config = dict(
    n_kv_head=8,
    vocab_size=32768,
    norm_eps=1e-05,
    bias='qkv',
    init_std_down=0.00395,
    beta2=0.98,
    lr_head=0.00473,
    batch_tokens=131072,
    seq_len=2048,
    train_tokens=511700000,
    dataset='wikipedia_en',
)
Each number is 128 + 24 x the weight over the matrix's rms, rounded and kept within 0 to 255. Layers, rows and columns count from 0. Numbers have three digits each.

# layer 3 MLP down, 512x4096, rms 0.167, rows 365-464, columns 3136-3199
150141162157145142158148124080187088130170178121097140114101087121166162141179145141162091120096108143133128137070147117126132154139135132135078155120138131113128134179157130163112111124118121
089126159151103119120141125146130127127095106102110149077127146104120139139100123094130084131113128111122108099117132116129132142123101090134126108106110094079168104147141168110106111174171147
114100102112151175109135133099124098157137088138109145109082112147164133166163145084112113194137153167065129153177090165148122124145117149116107179091152132182123089115094119166129149117125154
129122127130105121097185162107173144121104113114073118167140165119125170127126125131145136113137108134123108124131127141143116130140114123156108157093121121101179064126115082137144085068114117
174104135121108108092120131136125170148143133193148142126135140115168141170107091148124105119124110129141138132164173063159159100108094119158132172147144150130082110152142126155137081140151151
140168164143167162153146147120149078116140123138101116137099118143133147132119182147127115123140136141136129144141147144149147114129140117144192145125153134119147142129176152137088128129130111
089111150102100150154128132117140148110108128122125107121160050111089154139084190100115168183156141119125103131164160157154112154127167114136150072107143136126149098142144140132143145127144149
117161108112104122126142134119141156108091106110160158108171128128114141106131098076123093115133136132153157124139118128128086086087192134112113118115126102144142095085099139119131112109122152
148131105128143121145079062166122123086147069115129093123142100099114118125121148151148140137135100119156128107097134114141115125109110123142150157099152114122127158129091117130123142146113183
092077080139102130123184134142164089111110100118075149129159092125139082149110097152124170114120119097104152108085157111146084128138115155158108118163118102122119085116128108126142115148113159
166141124120130137124113156155149133133128146088143123166132114134146119123127154162101115113146113125152128106106113162094119096128127089147162134104124084112106145112164143092139128143085103
105162082076072129116150127133132096164113154151117100112107117203116096121110110123185171149124160116117105133136132153131196154129114124101144089126117100119123151103124107131135141161099124
153151196104123076111089157139089099115124117120186119084102102103193140108135165094136111148163134165158098146138160114134120099139135143154200152149133142110134121130134118137123154124148126
138112100144100098114120120121146128108121137113084100116132136126109101135132132131153124116132120152173146111146130157157115100132136119167122151120090115152139177119104086127143148121127160
099103124132142116098127133117165148075108182155134167153137081114121091093088133148159176096135119121126113156151101124133104130129124117079142108132119130147150118110144149203132134079107152
118108123136042143145147118132157107107092124154127090166100112120156114136129091152112145138125159165171130089141121145117153113138105139166150151147125138107119085094108143121123138157136089
137143126070157146188151109173122120121100111119082147153116120136105111102147130130121101147113140134129128119133120160091095131118141175163117120183133139117138112151149131163097112123098094
142143093112119163123078117116143149156116136153146139145098137134133158116156119124100134086170132111102099156148132123102147103124156093137106111149144154118101142157095127121150139136090135
160157097110131114128124134133163085134108111085129108149112146135077168132129143130128145102126107129112118101129143124113130156146141122096143147108132110125131139090161135126121126164175133
146125108135136125120114156211157100161132154079160151122133137049137102081124141166173126174141113125141138163150159096125115134083142124122147167122173157110126153127101148106115188142149115
093133129160095157105108142117117116137120141144129113128117157117115119139145128121136140118128126141091120142107164125110108132122123089172142166134123137115216135124093127134145147158152124
126160132113114084159168119108122140174101116141137117156144115158081113182119115133107130105130090129103116114085118119155136120181105121097175105145092142115130123124123162084099112096137112
132094073131124118149154129112105122120106161104099206139106129114181171135131180113125129116133147148172129141129109127150120124115117135115140134144092171118118099127179128168110145101138133
127156109103110124149152090146108137119084157096089088144139139108077147120099194129087123100132085121087131120120134116122097147131087099131120134106149089122094097113114112097127178126150150
141135132148102101130155146162099089105145146124143155126095120140139124108171124136087122118104131129148148146146120094129117097133102128125115122127095087069116091156185132111157177132109130
144153106141140160125119118126160069146149096116111085136156107119162102135113128099167120145163208074128109125164142133138085149145182116123140105122124127149160135125142139130135142162135166
100088125139139106125107136096105079143130143112098068097108120109114112151065115119119136121104115106128124125122096140123099111154115102159114148138168143103164145148120150077130164121088135
128135081102131115099139124111125130117129114083147133159108106152131091125138150113107104124100150160121111153097114108074122085133131138147177126071126113133132164144166105120106140127135132
109111155127164144114132169123134069147189091176106151112130114116142122096107140130111119125134116168115115131131143116092130102155137153130127178141146117119145147122125101108161135142125169
115113161105050122115111122124101151122139143156122153102104127117163154130118147177124126142101145130145137061152114131093101130175109125173150146145093156110128095112160093161156107146116128
127156110140176118098135074115145147130112142141103094183151148175085126123139133144153150105112090138117095095147102162130138121123162111092146138097153131092152108120128128144150101128154139
161131137102160125139107095094125125166134148100133136108123081139173149128101164144107123150100096124171114156111173078089156149123120134131157164064129083127089099125149141144132138150156092
072153160103137156055123136082130110135116134104098111102087138090136111106104109122162170146133104073114092095132126137124137140114096128135121155108158104128107159134125171130121091128149104
116090151103082137111147177126139101156149113137122145136152108165120115101128132138099111106133142101127155134157105090131145122126153106119150163128110129118125144152122133121124108160131139
084109137097116118125136142120115134085168096146101115147104133136108110152117094121166116108120123150107152170096126082147138119135133185137144135090137137158119136131146092072160111139183127
113131143133109136126141107121104120142148136080155097145087078138116124142102135131097089101137151145146152133131105157139110136148140132142158121104149117184153149138118153098127137155141127
160121144112097128115137154128108141133150103095115166169094078158112152115084148108136123102139149128151143122125134115163112121103115132103135106094148109158111150129140106154143132095173133
148096150152130149106132135085150146119128117142106149131145110113154114129095132175080115118127105105140122131116157118114118113139125084180125145113133132129149140124090133138111074123123135
124110164137114118173162134183158124094109120155155164134127119137173119113110145159114127113098140119137135145139170130111125157134136144094156078105097163123121130148110138155136107104120118
108108131087107112104124129155162127142121154124133191122128148153149131113107110106147105109151120138138129131150154104098146097150116189165109155085161125125133138196150120107140115132170101
111079092122158083096115165093118077073144126182111138102125164111078117091114165115155135114145142140133119069109171104119114096103146128136113124177139136135180139097151157152137138079105128
138171130187127113110128154178137147122123136130133137145117116123128128162099112124139142151149130167131130124130099171126176119114135113155117141138136130139143112158173093087109129117124169
100145096104131104141143088058126126090104131084175141152130168122098122150104137117108090156161115096125113112108107093152134142162098151115107139102129118142112121157167085109121128116166131
097094129171132123098104184127127125096120151124122076147114144148083131130110134148127129121103087134148130125108131174107146156155082143088156116134154134137131151106092116137100093145105119
106149093129130110113107101142116126129118117130134101137118112105123101145143103103162109111140149151078106172182160100096142145135155110140135173138142119122117114117121107144133152160114089
135104110149150139109077129125085173132142086099137131153106122137153107169117092181147170117105118076121101144146141135113109134086106103113139128115124082152083141141154121129125121137135157
135138137100144135102167118147129114113093124142134135104121140121111120136125132078131120133106102114145137136136164096124122117152169126113122146139114151144116110152151143122148149115113123
120189092168125134144130100137105104106165143112162130152136108078096141107160105101115143159094109060122126139137173109099128154192150118132147157084152112118172105172166129134147129130128149
127140144130116129125139134141116095128156163135099137111086161111109097102154114077148164189163147134155108151100107105114111153098108158119150114123126132104097159149152114111105128121144175
129146089102189094139105131124138122140123112102128155148142113143125148106125097128144078115121122129106151129130150078133119067115139132115139108122140122084139111123123142163105144122145142
072162093110101141101104095155127152105116118118106129108146084104143125150110140150135146141162119087124120146110154128127135175130126121090080107140070136117102148134118126086142127116153096
098119160107132137177112158099116139140098113138129093126130157161147110148125122128106134095128143160173143161108145122169154158100162127153120107080124113146133096132109096121100102089123142
127116164100113144153150143139149091116186140132104125128119115137153115108160128166123124116116158191118116124115112124121116112104132147122127107122108128149124158091081137121126101140120133
145156173135134132087135091149095144162158134142155075123147155157108150140117076164131131160139150160118115128106119159181130113100089136152149116099173160125132145093132132119093140135170103
148170124130116150124114124116117136122099138135097149120119125141118176160136124142118118106117140070143111101151137117103114143126145125121108109076141116135122135071137128175133184142170118
108120126103113156091159157148142134114147104153113112093116084111088128142149128115126112150114119122128105107090152056132095116118115088120141112128112101139148144091118132080123132129099122
123106124133149210109120138159118080117119158092124057110160174114133137109124173138153117112137112129107151125118117132115096118135147107096158214133154108136131143125094105131122124178126073
130106158077148128167108144142155163104133145056104092119138156149088142143154129112092087127126142137090134096124127131139112109104136113100099133078141140107109100141117091110087085077111156
114126138146097106113123106128142129163126118139144112117129095118159115147143130163173150164127129161111149118125133117137159117085111127099101143140136137141110107153163118129134102085118105
121110103121111130107115127145181084110065127168128182144158121131119093113110121140133125110157080122140104138148113149147104166155148195132124141103134129105150158115125121147099158135105101
145143114156092163158135113156168107103143116093170162088103105164091146138124138150123132140121135139165085123127121068122146151163134103156113143152153121085114111156115128104111132131147183
104112052105111110116129159147108170125115109132082172173109154104152161118126135147096139154118144147104088129106096144182128125139074132112116093092129117137117098108138085133125097133096139
101130100110111136169139107133141190174111147106163138108111135117095106147122113119103152121073155149074161171093124098111107136145125162089139147134125134164127120144154093173098169115117107
154128142117100122147142127116093173139100107177137119140134178115131130113111161097127096136171123157108134126145141079123152132132159159126169130091118149142116126131185106080134110073105146
118109104092167148181114110099160147163081156140137166105110152147119127119136146154149161099081127145150094118118118171097118173119107135144131116156119123166109101154109111087133178115119122
145170169119186104118086144111099098097104157169155140130154097131133081089116112137148124131138108102123109187132136124095129158145102114115135124110122131084101141154122156093142122155051131
098136167143138121123103112107079138166118124152182123160104099160096098124138086155181163148160154136128109143155172167117120112118130146124191154097125124088137096137134115119111128170101114
068107153171098129140142125162137136114157129099104115111147143096114088147116131126158095110101136144140128107156115099120135122159086122116128122138098153160099141110138162159144168104143147
129133118128103152161112118091113133143124171145138103129145126167145112098147171106150162112124111100141116107145117129136147141166148105133167147103094150134183162130144150119139163113131127
129155105110142129105140123150119130114099101171109142095123129105137139117134081139121160157105150091146128115171128114115135129111101109111105134140114151142152126109147108144114117150114078
106119135147112137109104112108171143099133081159103121103128155113096158146111092118123110104097180157160109144120099157084114109109086147118150085115153142120155095152139096100124113095106178
082154127122140115151157104127126107133130140134118115123108162180140165140120082155110097126130095164167126079138215101131144150103104133111120123151131103101120153123169107123146111118131109
152124157108145122128117088100109105158152090143156088154144161087140145082144109096098136131097149126125130145111122098114131128124148112118161119131133094097080107091138103169111144087093115
156130118088099121173114148113103079083140123135164119141098115123084089148151117131110106130157153133187147118121132130098105126113165131119112111093137137110104132102151151116136072142134128
097127126112129107133092096156104133106129108067153065141073124126144113129172105115115119114117120077141117121157122114138147129112135114112113095157122103125117076150135125085101154084135108
133136109160127107156050170166171164104156093132143123176127145129104114136093134084167168124177151166165130089176168141141144153153117163135079087103155106103150110104135106138195160139141090
144109150157160171167160133167137097107135141134191104138102120113108086171106102163118166120146123101080134117110127104091140138125124101157156141105105082108117120152079173125160163171101148
131103110143074090118138130124095151146183134102077100092143114129083090110115139182134175100091140110157152130108132117094099111119197109120073102129135124110091113103144116095144149123109085
138134103138090174152107158132129118118106145104135129095112100089115139104141099109093118151110169131126148102070093122156063123163115120119167128153153124134103124109108133168106157134135139
109105109087100090156083100128145135109138129185103078108126111121094174094155121117144153124115143144112139112103147093113126098100124148116169118095160113110108141103106122083138129150130121
144149115169100201110058179082103119155105078149124164185103150158105119122130153120114155133110131142126131152137153144135077118139122101173134125146118112094162126102110126132124170119123118
115122150141125124155096176094087137138122139076103097156148130111128127138132161120128139131129136174119120105179166131119114120125138144145121146099143139145107142144114170092141137167167189
088155174068091128076102149127129096129171116079106123117138133107135132105123134129147124111121127150135125154149121160155147119101096113136176139111165160139113166163093158104154172136098127
102126143154120140141080126131125093150168132101157134134118131128156101086135155130119113111164147115156165120111149138130167122091143085133110139115129093140131147144111138142161152144116120
131111153123110128134116133136133138133134113120083084111141165137124130132103164107144128133126156153108147144166130111179095155132118146177163126093110116129092105120115133117134107093134131
147103131105133102160117114133130155122149147142159168142151108139090125152133087136154145076085113143108168151087155119103127085174116143145129121087106107150163180155109165149112173158141130
125112167155148139146125152134148136105126113120110156144163151132129117149143146179145112116139160122161127154099125109127140133158117114152097129124112121135150124170107141132107140131081094
124144117183179144122144128101123101108157148129096119091104121166161135135098124172156109132127174087131145129192125091123096140109108122106073124123129149147142150121124126114135157158106143
092176083105189140145134102116092121155135164135103148098102161143100102138119107128134117147113085161143101072147128109135117146108149153164131146098159116153117154141111140059133090127150135
110111107121117112143135126111169119114093074173124113123113124129125139126118137108131134127145119128101113058074092101134123140112121128102137159085152112131116108166116127110100124147116153
180181092138098122115113124138166117127151094111135163114137096173179122126122130147106114130101119147162139146138135093129136120159110172109092111101110123129134110156124126131167102169178163
120130105130094158132102118102124087113159128138129108108130131162120138137115136081125147159073149115163153152127097150153116119094183138118125052136096118082067097124109130130110121124097148
111166144145134141129047128146083148137122152123154167178157128110128142137117119126101136115117137164153140129129101123129122131187124162120085171090118162146152083072122128161117128114110166
087139126067086111139164160147135140074123141137126174117100074137172105103142115099118107135157116120158142162130108101149112131158090125155095146140150132104187127103107145112125142119141151
147110117102093131112148177167139135142152153123151150145110125149109175119158138136125122142094124152084149134176142119130122164094154131099156129158166084122119152104145124135168111117131138
128117082155120129110138119139106134136094107126115124084142169109116185112133128083125128137141113123081141098176102127115143114107106131099150118116113140135121106090109115138144137132113140
116131128157112114143112118136137130131108149100141122146167115102113128139103142101112112137108118157127139117115125136132139146134114109119140136117123098129119144118117181063099125085146140
104133119130169102149126092114092175120104160110122127133150118113152131167165127141123124118170118220122118133093158114192110101124163170116137119166124154102100086130105106147096169073165129
140135139124153114134122137176139138154149128144130170127130080124130115128116116124129116108111131163145122189142128101097107159130131109104080149097120139146092122129116077139150134151100096
171203154156135124108180173131124141123150121148118124183139115106111102129151117143122121141145111138126134091086168110132101114133137195157141101089141157097103130151122126156118150125113124